python train.py --d_mlp=2304 --rope_base=10000.0 --lr_head=0.00407 --dataset="wikipedia_en"
Each number is 500 + 25 x the weight over the matrix's rms, rounded and kept within 0 to 999. Layers, rows and columns count from 0. Numbers have three digits each.

# layer 16 MLP up, 2304x384, rms 0.066, rows 1617-1723, columns 128-191
466504517504499504491546540494517530536500490520505525479486511512524523473517503500498464494487548516480515486430472492520542497488495510500483496463484488485478503492496513511539462525504532
501501490517504517499504504480540466460464524489528492510536523492495474447482514525510544481519487564475488498473469490492521501496547471525490470500522538514497493532459491470472483505506512
483512495494531464535444525487485514509499494466463495508520525484485509509498534461498516511499518497504438534497491503490517532522478513531501515507471496526474502481513500489513521491479501
493496463490496502530497525504463504543533503497510468506471468489512482510505501484519498513548465475492495529501475477505426454526492464539499511495537492503500495517463521570437486487501494
510502518507510486506532514508478489494497471474516493498521526514523513478472480508503509527502481471502504462505504504507456556452446502496506525501551515465465532532545507509465510472479519
520406541525514515500505487422514511482528466522491461506494539506522527522476508514467519510499521501503502472526489465494564482540545436527507463518501502506515502459505485475525554452462480
479566513497490480431502508477510500456520513479485489512473472447549497459567486463431476505545488462502525506533506500478491466523496474503510481557487485529515449535518539487538536514486444
547498460447479495530458511494502547532455511519462493444519517496505488496521493468505531491526507516482478486491497502526454496493510530510549482523492501522483487494509487490501477480495463
497505494511491475519483503459527505482496473489439485482538436509499537535496516531487473480490498501540508511439480495502518502484518461466543514625480458470552529558480504480502528483485543
462505514509506489474509484493502511487521457546485509476508472526473546490513517498486462495484500502551475513471497489514488521510471539532482507498484491472512489492482486496519479465490501
499503486500510511509498483462494528490476486465511500486473528527532500486504496512542502503533468508494518493488538505516529497501509534484473508509486483516527505517497473517509518489510516
485508483504494489453500531525498483511514486508493495488508512484488513489508505485479487485509510509482515495505506484511490489489473502511495486507511503492490530504501517510525509496507521
536449489467510508489507547482522517506473474496487458490467469504510480449491495516520498493473525460510476523517481497531520507501524480534467531491507456536458505507513524478536521501468470
498458522544479532518508528509498459504459481535529469519485493522551540513512490514526456443518527479459533465488538508475546503484445432467477478488467477493475553482501505492535560510485485
486518478506495489528466517484471537529500537508503498499520504495494490509470478522497495518469500517515525450466515488507543488545538521499438536484501533461525493528519459495473480500482543
510510516531517516483543469514482506487460485471528531540496533500481493510533509456504487508512502474485515493483461555500497468501510492520481488500501518456530456492452472498513503531522514
516482525462536469514492487488470518469497467573495460543475487502519514548441464493467498488487489491523506540476501496525527479534524497495545521505546523537505519530480514534520512507507505
460475509498522522501521534478479518469533498485495534474475505491443497521482517488480461513492455485500517498470524481473482469526485429475522509518486521497505502478481558498498483497511496
484487489522501510489529505513468479515486477537512436483496478501476490520520470514528533529472479499481474530527489477503492546476505482485537497454498509525495447484546493553474518486503471
507487543470542501497523496531501538489526557492491516485509445506499500498496539519524478494491508504517500511485495447494502507489532508450532498478532511495544456469497475520495492483515504
498513511479512497514455477492459500485486467484511480505473524501524472504579497501510558497501479470531532538516529509542502503514490470504507531495498507504500505497513467492448487465458521
497496462523472510507511493501527508490435479534495500466534476512462513466501497471488492471611435507509519492507568513474483514498506505505487440486487496498507526441524512477506510454497489
500513523471459517462509506501493510510490535512506511454469483493505530470489480467501550539527498475521505552499488549510526507466521474484524515493527456448492492485455466477498460577468509
532516524534544463524467481503481543448488447504538495499525487510545465499503515536533495541489458509506489475477503512442510453554519514509520473500496524441529504500502487520494516524465508
461494490483531520517501520534497510516525470513499519512469489478518480489467478511475505497565527477490478509512479524505565462524478521525507533530467525464523481532537518507536521497492495
519495456495540494544470517483500530436519508501484503478492521487501510508498501469528513501538484488489521506490542504493517486533559547517512524534523501470503487507495492519503472506522486
486508503465501447473466525505531491514486508528528534540502539457513501514518473512486514504473454450490446475499555489495478476473488519529569534516509525461526530469494483541495521538523467
503516430503507489500494533531478508463472542493456486533500461510519570508552493497536496516523553549481489498563503469513535534500479477524517533582482495430526490487450475492497475496490473
444481487489528553513573525480483449489489521510515521504492496448453501449487502469504485485504489515505482529493513480504475478504495499508473444547514499508519526547518422506518522501467545
533524465494507499436501477491527508454486507526475530481501523483503443522495478519481514509487531517475508488484488507481522524481468491538512468485459482512490507503482546499540426494463542
512507491498507475500512480492493474502551506539490468452509484474501504514532472496515518528508500528517474518504510481492494473519470438462499486538514487492493494510512516498489534498479486
521497511483485479448519557494520509540485464517524516515510556486500508485512479505488480525557530505466562527477523462493484493472488495479515500530496527483516507452503467479528476526525516
502515487474523486522462493503503522477532509481521507502446513473500512482462503463491538509486506542502527516465481525530505531501460541503547534516489489518495510498505531486483515463494483
505474435503514505515505477507521522512471482522473524500500525541500533508509485516444448509494492468537490473505533539467471500506499521469515567496482483495526545480474497475494500520544537
481491479508484522489487554521499506477524504493508511516487527539473525483535494486486541514529484539493519472471544485490496439467478547504504487509498508492540529519484485478502514502483460
520458464510489500522549442515473556465497498469412496460476484471534516486515545484513473463523522449472517473478489507516492511492460465455475506485476480524506488541486477490523469490527477
502443539510490497468526483531473557498474490464520462518522506463534478480527469551494510445468507464499501562482532479526500491473491486526529512490491507519489547494492500483516506498469542
484524493496495500507513516501518482488500520500520500501538532527491491504505477442478476513462499475484494505487547523498519515532493477512479483472511503528517484514532548511526492479531514
486498519505542467493486489513537505512544471482468455508499513487497525479490470568525556465519466487502461581507487517488444479530477476503503529517459528458521515500513503496510514497474415
501497479505464518506508510486431474454475529508512504453493519493524519469492441487497485501515505508525466518506542485504498494524486520507512495498471493508536498477437481501480521485458490
513460510523447492517494525466473530463553465527510506465499474489438470500475502464529522441466528494470508481488498513515503473487490422499497528525528529492512469514528487504542508471508512
456500501507497500504495549522433475447516503476492491520454478501479514538498530465550512495457482542482480514517476469546538468515541537544482482484511533512513508509498466494517478519493528
497512484506511505513482508515462532523516485508544511502478477509504522458482494490513474516502529465515470477481477486481509495501508504482498512512495503532490528488477512486513522497501497
488501489527517505494511482512541480452542476493461490504480496495508523507481528472491531538507536536495519471526519516486544456545489507514489501512456460498476500511488456526531501491501454
497513526480490461532495534489512504500486491476519505474499494490465491486473548529487481504475477549540509536496516481482486503552482456481506484489528502461498463520461477493477512540524492
496469511535491494495504535513502528489501482491479527516498452494493546514489556538485503507478484500502509444507531502458497459518525552527497490485477530511470543486508519538508523490511469
499508562494519490511475496511513549492499499453472475481455506530503499495527481496508493473516473483496515494442509458519495517483485470500516478485532500479479513498471516505515485516497515
517503498505493516489474540548492466493488485561571517481517520539508512467486477538495496496511534497454505495547499480513566495470465503495488545553474475476502513510465538526479517550468507
507516548518532533478522496498522531542472530509508477477512528541438477509522520523505521478501511541489504476520515476511451509510484507477473471527459481518495516474526530490531525510497469
471501478463524462522488498478491490513499534478502518519482503508495483516508492479482525534494520539501521535506527513490478505478453528509525523499479528447493478533506513518527527502455494
480488478516551491506492494461473491495505471508471496506503490522530486504522528484516471540475501502534528517508523492497495473531510547517491490515532517462550468498502482488552475521517522
496527551492524476469503452495477480511491480495487499534530496464472494477460529486483510499468497456479532513516538524463474494470488497428517499556531519503481487528499463533491503488496497
498489543492482532523465468478471484482499525494476512481491550446485507523542480448495499439467499466481499545519479514473503486506523482508476495478509513509498515520494486467492487484463495
502500466503515511468488502469521488490500492532490506504513507475517517500482487518494522504513527492476514538531528501508480520502487491508534459493524501513485534521523491495462500473523510
525493526507478504490480534469479469507510476477480519479499499499464516480503510440494513517525531533524519507516540475494487508475504446520474494468472516502533509472494490534490510540518503
417495515500524535488500496513487514515509480521516491507547520493506530495480495534552501519496516498478503492472500542503462472514485506485455514500531507515492511527531538505532541508470468
504471536497498469534456520541521549502519481494505507522502511474490526462529489476496491509503492485512518521505472481496493532482474487482503514512532432495516471527530494477458513477537484
518517477491484512498527526508510488477532501510508528471473481513491488521490514466495521512489524505475457489495483508493497485522508490513496483570524510465481492506501516493452493499504502
436505510496516517516479527453503473529505525519456498488509491482442520491480498477504490483484494533473468468516457493497500484528494471507534496461493503525466516482516496503499508492490518
489505496503447490484495475504505523494517408505498482497480469535534481533505470498526490507530484489507486589454494467479483510473489515486474552517485508477493485493515490490480532512490450
495476570457523522497489488483508530483509547501501527462501444443509473501466511490451504548465456475470501515467477502515490528533512496504484465513509502496469531544491499515524485491484495
480494496471492475499518490486549508508464530540520486520519485541464483516502539514481506509490507497534514477520476439501474482514542481462547489507538472470488483449473482500475444492458521
513502468497504497439496508489491474500516487496501534494493500474493512526521491486529475535526503470485495500527524509497510495501531465518501505462492502492522505504514559515510511500541491
524510469505494486478480469498495486492492506491467491468473460490510465551477458518498545532500509533488510492472510514535508507495482455506504485507449466482455518499463473502515463493461471
525562475502544535494517524509505542506496491486498467507480483474494486549495516463520479502504526505521475511499540465491494486518479507501529498505517562492503476483493518567504494493494502
428512510532528538430491472500482518508488501485532526514503507468449525474502518523533488486514487486529516476469520502481471496531506509506554512493498513487501490481487516505502478501479508
426519487488482451487508541462543500455446492483478558481520509519505473514510508479550433449545491494489503496501503472507514497522492531468513436473508544512507523463473475468486501498477496
541485536473470493491551517487466519516509493522512520480496480478500540529493497483469523519549502518503522514497487482504474516486504474501479484504508555487499556541507515491490508534500499
472507534507471464499564518542476503517510489489514516456510510525521503492529511498533396513512540519499496511502515507492504441525480473496432513500502508446511494493477537489520456541487522
463496531492538514523511503492503501514500465468496509457486507503490507488472449514519462482489455481502515469486472541465463477540476513457465458503485498516434535550525557512492474512477494
537528475490541504502524522488535526472474495518481468470480477497494520491499518469484466505487527522507463522476487480485488580508485497489511548493471517480480537522512506544473485478490451
467460502518525470513493505478500480487515473519456474493542466496467479545480487473531541508488520518481493522519503527447515525500529486516483491499496475498497491552465508563485492544574496
531539499510485457469522486530518484511426535483469515457471528517457487507522511526483481478457458537508505477482502496476503486495473523490483486507539545533487526468486484496488505566534526
478446504516546537465491459521456506514490517484484464458474532513521529525488481479470483494475509486517469501441506500511471484513510509481458493511461517508522510513502540470527517521475519
495470464515438493466518509518556478497479509501485512545534526505506500495508487510497502500511509503469548486479502555483504540507532478486499481506511500521510488508501492506493508515478506
507487502454528522510523462498526487482500457508473505506506459522523471480495539527488515510506523484487499509473475452513504510550526544495538524464489513476515482420439485483514450458524499
525468493535510520503484486498541502535508551484438495482532518549469450492490495479472523530512485511499495506501494519492466529552502481493478490545464502518490474476517494506498527455487499
459528483528528509482534501447513494491477510533497533547525504531516498548492501502515496482482525544487544528559500471479499478477485534487475506512512515489503484466529507506466458518448522
510507500461467497492491512445487515495511480508497507537499549517481518468525493508540524485499552478494475508477494478499539499490516489473541480508500517469570486529485503530525531485494542
536529513478467504534488518532526459505502498467448497494503517510501473502472509478502504477507501484488480531466509534493494517466489554504525503517489530477482507521541513529525516466509492
530476567466473535509516497516433507498535500493500457510533504501517491494477495458540451500486470476507491479548523497547502544472463518502459518483520470467469507518506524479475509525469513
482500496497450514512467527460521492504495511528484533523494445509508483479470533490531449492512534493510458518486464512508505513486437542487513456535496494517496469515528512549539528564484488
498503466501501478478501488470562467482515456512503538477471484486490500464492466476483501502515527486495479482509521513515498470501530519541472467483465477514525526527535496483507464508486485
466512493521527499481522487513486531507465508457506497512508414530503473533503536524488513521515493524495553491437491512472510515489517512491491490553504445478553545480521486452525528446503503
497480463493523487494473540507450504501459511546488493534515471522494484498480487538535511459486436466468514548521499513467539503526480518518528486554513497464453510476527488467497499491481553
471450478510493476484478506491482470482454480516530472493523503501548513508517507517507537507515501508538506507532501507504537509477526527504514527503482544520503457499493490483484480518513480
493519504477481518501491438529497510458498507553539498469520475497478547542481480475522484473502461520515536477450489486492511502505556509502505569511454520505511530502511506474547480451460524
559551473492493481487520471541503471499501511478520521504514506495496484471470492516477496515536516490465495523502502518484511527500513500494481490510521498489509494531508514491506527515509496
486524494466502500480495508424475477494476479480513489540508481511503490475449516489507517501486507522518495496516489493535505485512484440481503508504505516506526492520492528476507513516477511
498496477496500546490487502514497468505526505544510460462472514503523533509516461534554483506504466498491465512514476509514514579486479467501473475513470511455481499482474577493492489485451490
504516517492562529499484505519514513516538532516513525526505479526505535509497527521510556503502486501467521466562509496487515508534522478473475536493448495499486537533491501528507491535520520
510486502519507498481485492504451512485569533493494514526461518504512522484466516468528497510503476494508476477575491477484508495511461520488518550512522507500529507511515509471458513514467503
429487488449515511491505490506525523492476502561517484507512550477531506547536459512552510484512469525441512533489487508521511544521518498493499480501531505492472484482561493534469485528525514
491533518511478513476465490502465505509502501468483502529443488495539477496477522456513514513507530479479513511475473504493476483511479477487499498506482516514546511539504504489484500472504477
480464557482511503469496541474466467520497538505561508488503589489516537502557492484526524489519523531451475487516520498467445484481498532483522529459509503541453512519470476486488523496473501
524466500516484500497522494504462464503548501502495477469478516492475497497424482514449490459483506518481488485532575523491551458495494483508525520491514508540486506478552460497550535476489534
505510491466493497457485471515523526484512473539482520512519517502484440507465542482515451523506497553458509517511509476532509537494497486520533510529544517506455487515531502442538450511500462
519497530470501502530510517517451475512478525483492524458488453522470506504538518474477431462522476559513502526463497506534525516473484524482565491507457498533521550496495507513498504492465487
442479547466509497496481487514543462524493485493500479491477523520544503501528538522524534475503522470525541480475518486466498487492509491515503493519496503460451495498478540482473459490464496
494503498491472503485508548519491485464491475499506502512515527452486518467524519545487509529494451551542501451489512479495457461511535480531497501487457533498491507501477513517490491521524500
512510498526472498515512469489497474497489474518499511496516516491509489524503500489523477471508477492476517488457527511502504495484492511514500484568478470519516549538504484566528503510506517
503448502470532505524462484502470541537549531453484540491465490504514521529517489499452476455473481578462509466488456463479469502469485510502488543500475521532547489435514529465506491472482513
492503469530490463484479538498460524461517493494477493495526472495458478521473523536518507521480518515497503577472514518481483478488498480476501472499485514490466450484530502511496487483511517
521497530488522462472487491500455507503493500543476501525479544484499487487466494494493518536485515512500504472489487472537489504548478532524561497487515550459527503501522517489469512546493513
459532455519580497420482474486493465470512529515459521519510498492480501528489534499467478511506484556478518494524512475480489482470498497493493541517526548486523478523509476503498485521496480
489501475476512540506517524510511483512531463461483534496472509489515495496523499479482518482476522492492526488521502468485484515482485499482477474491521481490545473491531487499507530476458505
557519448508548529488471514514480480491454513480444477480492458483506509573493476464499507509495517548480486507525519535487488512501505502508485530509481487535542430505526521497482464493494492
# layer 16 MLP down (transposed), 2304x384, rms 0.131, rows 1617-1723, columns 128-191
529537502485507471484505535498466515465492498531502511501528518493531483546519486487554513470474459501448518487522481488460517495498505495540480440517480473470515493514487473469526517509493467
506553451462512504514483500495485532553495525481512509529504477507538535505478507528477474510492504476470468484492554522466515482499520533485522527515508466488441557459485513502541488483509533
442498478508480477495495514511420467495514508525512488513478472504476492492509484471506467484492489494520523510508509512491459523508556506520494512505525489447492526536537484497497477535523512
508469457500481504519524531477493495503503495524530507482470498526485583541521494527490495497478544491496543538481502474447543509437475542456485513528468515522513491476492537482510440502508510
491491522496515511522527475509463494507514481511504506506510514471451540531477537500500524497518515511485562502507514502496485497505524454491501494471512464480521524475492525554524525457533520
526557578487494445478509466489518477459491527529476521501556496511570531487511462470510510510514505481521509519499513494461536503476564505508499510525457465517488512486524509450517505480497486
455457502478529497525487494508461493512534560518528470499544558508501545509509514473479456556480484520487516504474524479486456514489520467502484517504522505462535496482494524478489494509524458
509488476522493487512508515496501487470508507517523512515494497481475476517464515487491485480487477504494467524483513487532458458505517501496533516466519562488486495494523517495496514488466569
470517501469524489455531521487523504496481468480469501486490469505497522505477455451512487483493467498498496518501507460492513501498499470481493515519458486498496557531536512527484479509542530
482492507498501505469501474534447521494520518511507467482504499542495501502498493511504531512540477570485506546527522510529466472482489498504487513488527518466520441450556505512508488518496517
500509497508495477500513503480521506506524508533522503521501476507510502495500518493491448518497500514512530521482508487517518505482518492496473531479490469533499498550479515510490523519482499
522476526514503479523525507486498498496495502492493515451497490509489485504475492479500456504475493523530490526488513492512514517516475491530486510497484499489487481485477503523478488496508507
484531508452501508496509468493489535487478535490515502484474533500487499522512491483534484505496468537520505479494423480471501504474518507477509524518514492495455531475492504475492494460499469
465494503530465523548523511524527493486491497511514533473512535523468488460527476492478504524495496512485489539518476513485476492484449512485515474516503509514524511499530495489487499519445528
540502485475532499528505469518484550486492516499542485546506505522526491486504514493449512509526480541499512495510484516518499478512500516502485501524540509488513502452552492524498509494488463
476495502483498501509492507485518523511521507494487520564505507518546533488490506517466504502496478466492495507512481481490511487501502531495497514476507487488467501506483507488465485501508476
501523534529484452475540519482484483452466485515561518484523488490479482504486518492505484512470475562507508499476551450536500497468501470494485487520528488500522515522527487511477499437509453
518528508518481498485467512495507435517521498482518506466508489481489541500475494519480473511524495449558487504447452530508480486519506459496535483483494508545461514479451524497553460491500518
484478449499453502507496501524472480512472454476460506540510489497504489514508483510520531476515472482498486474493480538502506551532525493546524486490512516569529497480476497496531522471544498
561482440484498482481500521515536493510510506510528531526513485495521517448485472495491494522508490485513463515495499521527496539542459490510495492534503502515506498463541482506467524496452473
544491520546517494496477506481533495501528515502517456478499451485523467467465523473494497531517546493501508501491513490517496496480499514517480458470461528510527487505511528494491543507514488
552501477543523459495532505481481523528495528489477477523471474519515500496472475480497548522503506478509508488506486514501504499524516478513472532553514475501514473530487506495489504473498512
525465504514481496563455511532491509472537519482480494500507511524483514505548533491462502509476523525518464499527450480520453454461486485508557504489514499490519477480519493464487501489488487
534466511514534468534530470532497484507504518504491553506494488469513510497487478509479492578493520555535479488508448471455500500521519453510515491536513526500500494506474503469509517526497500
501550512465448469507440462488497487498520514520464543521534480487478538499518522492498523511516491525539438517492453470504485503502468506469496530544514552526509516452546495480474528447514483
495506453464541474486539568502523463465556539499525475510452520492498451464545539496531489524496533458551503521494514494513479500520521488444491456504516511512497483511524483531501540493505537
489497487555489494464498494411502467491550512497510518520480500468536490515493474536515510477464449471509480497478512519511462530510575519461460500511518517527502550472463514514465532509513496
483512501488480503480521470508517500510533517552503474514507461499506500525480496501511472548480467518462542483474495498472498524516503477513514538457538507481494514493469505519492504530536524
525495465455519514513485511516467448495467527483510533498494518530478534502473481483511496499480444501524499529487482491472477520545478519458515493521537495533516504524507502514520486500499513
502496490569487505497499502468505537457441552544465490503515462507448535513526501476450524521511505496496506506504495533512462489511495485488510471526513496485512514505531485492517503499522500
544488506504501492552500480484528526536503517516497511535481522549494503521528474518519461483501478497495552480506455486512504510487463494505499446498514505518527466497482468502508536485500494
556463515518489533550519490493475482506508505493525487513437528496474493534506479451502527538508516498465523517465432513492509508498510469502513530486493502539523512488496466481480524481541453
479470511413542501564516537460510494484487500498554446471483490556496501453526520522520504450519507524460433509466536452529497454494480517539540532493486425482554502471502458487464466500490491
471501475480448490497533532481485475547533496456526504470518521552487443446461472514527457459552471437471482502514423508481457462489476516540491523517503513507516523512483510527509503509495470
509482461545501510504492519514468493505529489519502534526521501495538479468496497482499488464485476472475445497540572454461518490520481446511462525543539497511498483476509520529485524511508504
521504500498485529557510479510480506502500473498500528502507512508522447472533495520457522507454485500534449529484487489511487474523469486495480529464536468492491531503521537488448484531479509
492479522491481495487502506534489452485494504505530508483514550503505498548486512458494426460507522487502495456543516526525489495481517529497546520476505489546515491449491533484538484500505509
500503538470515460462485479474494471482492527497520488503535467540509489470510530544539512491499484526530506536493474512506498503523477480509496496543488526471506461525490466486504503501489536
492480465499485514500507478456482525512514507455492465539465453489507497521518532477508529462539544502464516489503534509513541550511475488513513498526470488537474490518513524494534483486494466
492497490495536468488493507496491468532553484464520555494534475483496461502509494524524526487482489541492492512468476450512488497467536494453464474469477499518458498485477488520572537520516539
472535484515502502493567465507496547543495525535528524498493479486517481497526483488485502498502513462489503497492481496528514486492521468511501512519473530528508479512533496487510531491503484
484504501509506530567510507472518531513513498520490529455480474524518492500444522484492561477509505530430499558488519508474509436529480468482491530505532509491497536512491486454463491475515502
495507500495565508533500519507515493501494511532507485496515516509508478506471519526501487504470488519510457465516513530512527484496512505497472492559550474494485512540528511497495511484477463
512477506465477493494511512522503497510551510484476482521531490533533524519483507507488509508483472483509478532527438516453500493509525492505487477505522496525484515489498493470482511498477506
490516516498527521498483501519522477485509481526443504491547508493506535469500541512518514485499483456546533473523536504501477513511483476529491542492495488521485492525486545522531511491501501
502503497498500482510515512526506465503527511506508503470478530490469480535491488492526554515498500480504478521508520503512521482460468458512520478532510455489499496505524480509495506535480506
497506491500538457455515505516494479515484489469489531524551489532500483512531539517523502513492507531498500488502460482516481492510494521484526488480480425517496521516492517486517469545548466
483450509540438510482495520505508505486471460527515523498430494475488495489450531445507497505535470523511490488513550489426537460520517494488508522465482456497566482503507479488525510491511500
518495507501512508526462474486487542509512483509470480471474497494491483526497525487489472477492490514520487505495484530496477455568473555524468525551570511464451489478524505486518531523508481
536525509546506511514494513492503481448510454464544518487494492549461518503468488484470523505479516502452500546533479470461519504468430526494498496473489521477490463456527523502492509486467514
501493481471472465535519484503539548513493490502512518530492490505473498530486476502485483517486483521539498522490519508470502492492487492486450497504478545479460467477517493516496490489506542
496538518503496508490511439554506471491541513521460538464452516499521510471478521502476518553545477499501500505520484446498475504500499495461502446517532498532474487449503430434481526533474524
457532488514474546469503548522480470526526496494491505483551493550477486513527494507560495498469475486514482517483487502475488532502506594498517460490450468428532481534525479499562469494479580
488492556491532492481549523517520480556459518508480502509475499513537475517494497516488493493503481507544515495503476453450542474547500496463510494476495448461549469491476492492497486492508501
543485471466426519502486545501502475503513506539489493544500475498478486503511476539471490536524494524519530520520531541554517505490497522492487455518505487532527521519534501479530538476522482
512490482523526537484482535507523509520471495561510517502520479491495453527511503501484465518502485481531504512499485543467483529506490509496480486543484531595468498502525479542514507466538493
466511493498488475425539514523524490474486493511531483464544490509519487482530487452521525483563466526467524537509454539544512500486550484495481496490511497466487505497535491520487536567533522
502468499488498479498462494488495532510453545508453479524527504498549521475509498504526468515509475495513503536498527520520516519503517499464501535440525539561492505479512515495512489497503501
501488477476492524520485542486507473522480514505489518518520519494496524490493502489536519486510514539457525479567479498524526495522480528508497444500466497513548475494479483502486496441486532
473518538514486506502469529497488529481507517513477452494511496537473485501484519488492514510554500499472592494492511531486541518453478506497461520504469504481465510528497481489486487515473500
466519482490517521481512548546493525485513533485520484477476461530562458475444527521534452538496529505518540537480492479486501516513535492484515493504516500508471549476461528458462479489478497
501508527476510491503484512457473516493464526509519496465453533516457493491494516471527503465495507515488546509500488516497418483506517505511488488487448515464497479494485462489501465482528500
502532525502450506524522480511473498465524525481516495509490489511470488500494503514500471460499490507493513512465513497485482511527494491498500511492484516503501495478484495503482498494491496
468542510492531527534520490461519491478529475492483531518513506538529457497558467485467484484503519463467508468465467538528479522482533510499448488463466478475499507534506509476518499490508509
552505519469469455468511523521541505538517476494465516484478512513478507502500479568495519480511493514518497477450501461519506461468464485484514521468504513495484544496471515553519485458495472
474498511440485526506496514534511472520551501518538494508496452506482515494541539490521513501488510525513490527479515548476483499561535493501515501466517466497500503497500499503541501501518493
505498489505526527495492484498499509509490526484502446535539486471512465481527519489479488435507457518516468461478492508525498506458520493519484516547514499494474510524530516494533557498533540
514510529474451511465495525489472518505506476481462539504501522531489497536526517495477520516534527502513485515502504502498491501529521462483477460529505497502436531486485534489476531500511495
496493572505466487466479492508522533494505457448480488502508512535538506443544507494485511456493513500519495486540511535457562497483575498503497503477494498428478509468548505489483453533494456
473521520518523517483482485521481496525455447537496526517479492537530500489508545496503494537531513501491460461502468495507549474495509505457519506505459494480515471506518463503622454482482496
482533522506463505536509523504509495507526479466504511495512530459488534451483518517508502507511484516486503499476529439504461512477470477495521484517509505518502489495506475530530490489437480
527477491498460484512514502483477439507491492566445474485501469497477502515498527493522459569506486504479541457466446508525490504523541499476465478479496487533471481549436483500480489467501476
500471494509494523513481492535506545472499522541497474472519481472521486486508542488495491556528519474479502512458516497507469503503504479517514508491467481509520500525513482491498503471485522
492571495522483502499466496473508524525533501519488505483518471497463498509488483503491498524515523530535481548504466484526502474505467523514493539491511492537503514522498546473535502517546471
505485486489484467492489498509544483480515527527552517519510454516545529437471519509472493481516487476507536520507485487481482524491509515477496535504527501527548501500529449472480448539527491
528477498526497526507497484482461486494499510507524502593492516508497469494510535508484517497466494533496478506474503499510501507457470503491493524511470529514461473508519502526487539528525534
496513506521507552484471532538513479527510486497498477514577489533547489508489509486495490505491502454498475513483541492514542560539519464474524474483476473499544528495533557516521523468521530
510465495499551494508453512499485496503538561497519490490546527471563494491542572499478522468506484493526474517515485462488494549459477497455475504551553518464456491497474483477527470518508466
489529522464472495497493529493474508509493526531502493501482539505536528483467515501489502530486487477506516509543500478488518500519498504460517538515517500470536489525517498520507476520522507
478480474554509465515503492526480526492467507497472463506517478491464476532483524487507508488459513443509531534494509505497503516475471482489484455492527487530520484520453525494502551508498480
485457507531484515485505488443507489452484496487494510421497456514519539472509520472493496460448484501513453504547499499469465550490529525535518539513516491489467534488456518477487511526475510
515495554450464481510453504487456468470528535496484495512512512471511533471455502531502512508491503519503485530456475477523501540455476501509479468476482498492468472548473528507484506460520476
487504476512471506513519499466512483492498463506521482510507485467486501483482496506540465516487519462498481454525476474496535492459538524492518496459481478502535548498503526498506513439529489
500499482504506495508489524513508533484512496511452468527495526539525478467482531480520522505478528456512480471459526516545538531512511494523514509529494502500512464491496487514505517506507468
507505525496483514532502482496502497521474501480506503499502497473479495523505469500440511481459530491508487494471495512521490496482544502517520528512498510528466515504499496506488526509466489
490490533480533448484475497525502473484505476502500488544521485487508513477514527539498503487513485452468525475496524489453513491484501475525499493522506521583475488506504532507506503442485475
505538484482497476481507487530484519518540512523512504501492473529480512460529482521502526499526437475506498467524503481486446496481428490499507475475501514453513516513466471494476489525492498
526521458503497544501513483505489483490498492505529515548545495476517507517475513493475473505506504507521510506496488508518512498483491508492533480527482482540491452533518492507528506527492453
514480526492494511510509556501439530500529494506485485537486470514531502439480468502485513495493500516532527502491508491500504519535496523492506507525482515498500477512513493480494484511490492
502489513512497522508474498503535495522522512466492492519513509479476486475539513468485507546518496523488480489527467542456479507464485463515513510506498470459537513475452527476523529479498495
475522559502478461501498480509475490481540529495574489521525512491521481447489512467508514505486545510531453534478460530518500497497474457498551501481503494516500499449493519510535493543551466
474543523504479484492516465508470466473488490464475442536503491456481549511522518485490511493487504525497489491456454503490478538504445457493536551529472553506521474515510533477467476540492467
490537508520496478487511516485478467525536484492482487522459485541551513539505502488450461526473486491497490536481486487489505508501511480500475479516524508504523462490471533483492452479501473
497497504495492494477510512491485490497502507514519511504510484495498484489519465500485463506490491505487500534519495472521488484526514527499487512490497510490489468477546501513478479463492492
484509530476541463450511482505513520503493495446519475511512544551486531422470497480501453523479514475492495483495500593473512507500550476523532450510524519497503482523545488569440473511495512
504516528500501460471468493504499529507499485527515468479489508521509519527528507523505480486515483484518498484497511484491485468545484503482480485418494475473530479528447517481483502513480486
517504520505534542517485520510455484514543500489455530535511523518526492487486502503493506475500506442513459517494519480516511521487500486490467491459494487480564512498522541498525478529496503
496493515481533464517515496470520455493522475474537453483507476509510499461591506467532441522535530522484525492514511511503520503546481464511485523483492483450507473470551534496528520510517518
511490512494541521457482486532498503480480510467522445503528484504461507482477520482497517470506505515548459503511485495481491501506507508508466480517442490548484470539454497473520469470475492
516557517543527494506499486490505504481506462473483485516495468475485467488457508483519504500505495519528498524510518483493497489551504489479472502534496461495523457508499458496520487470497537
478481503473471500495480511443507444492533491500551509518508487484514472519495479539526489539515529532518469471532479513489507519518517509488507502515507509516512513510514492495507463542517484
431454531553522483488495504490507523495472503507538493501510481468477512514482517496489547499528493517539481502461504552485473527501461466485509506513535465496500501462511565499453496518481509
545498489478446541514479532481496481498502493510492503470490486481492539543468552504479504444531489491462497467514516504507527488499518460485493510552500484452512485544486489497522502473556488
430558485495480492443502471494508528508473479486503494501517484512489439490567503510452535485520517488475515512468527476490520477496527500506508507487512429505521451487473523515537523505507481
492537528462520479499494483459515487520576513533506489516555514522505513499492518494489513537507505499432488459484473485495499490517502464499460504509505503510463531547504466495454582439478475
479478515481502478487497474511506506483484515525519490447483524531472498514490521476485448461508476515480508510511498516511533471526482492494523482428495483460503506500513504484497490498505486
475440509498487477514509500519516468542486497478527485504499484523521521503506525515509513462493531502502511482500463419507456495528545511484493484485502555447491497532500509565435491515535504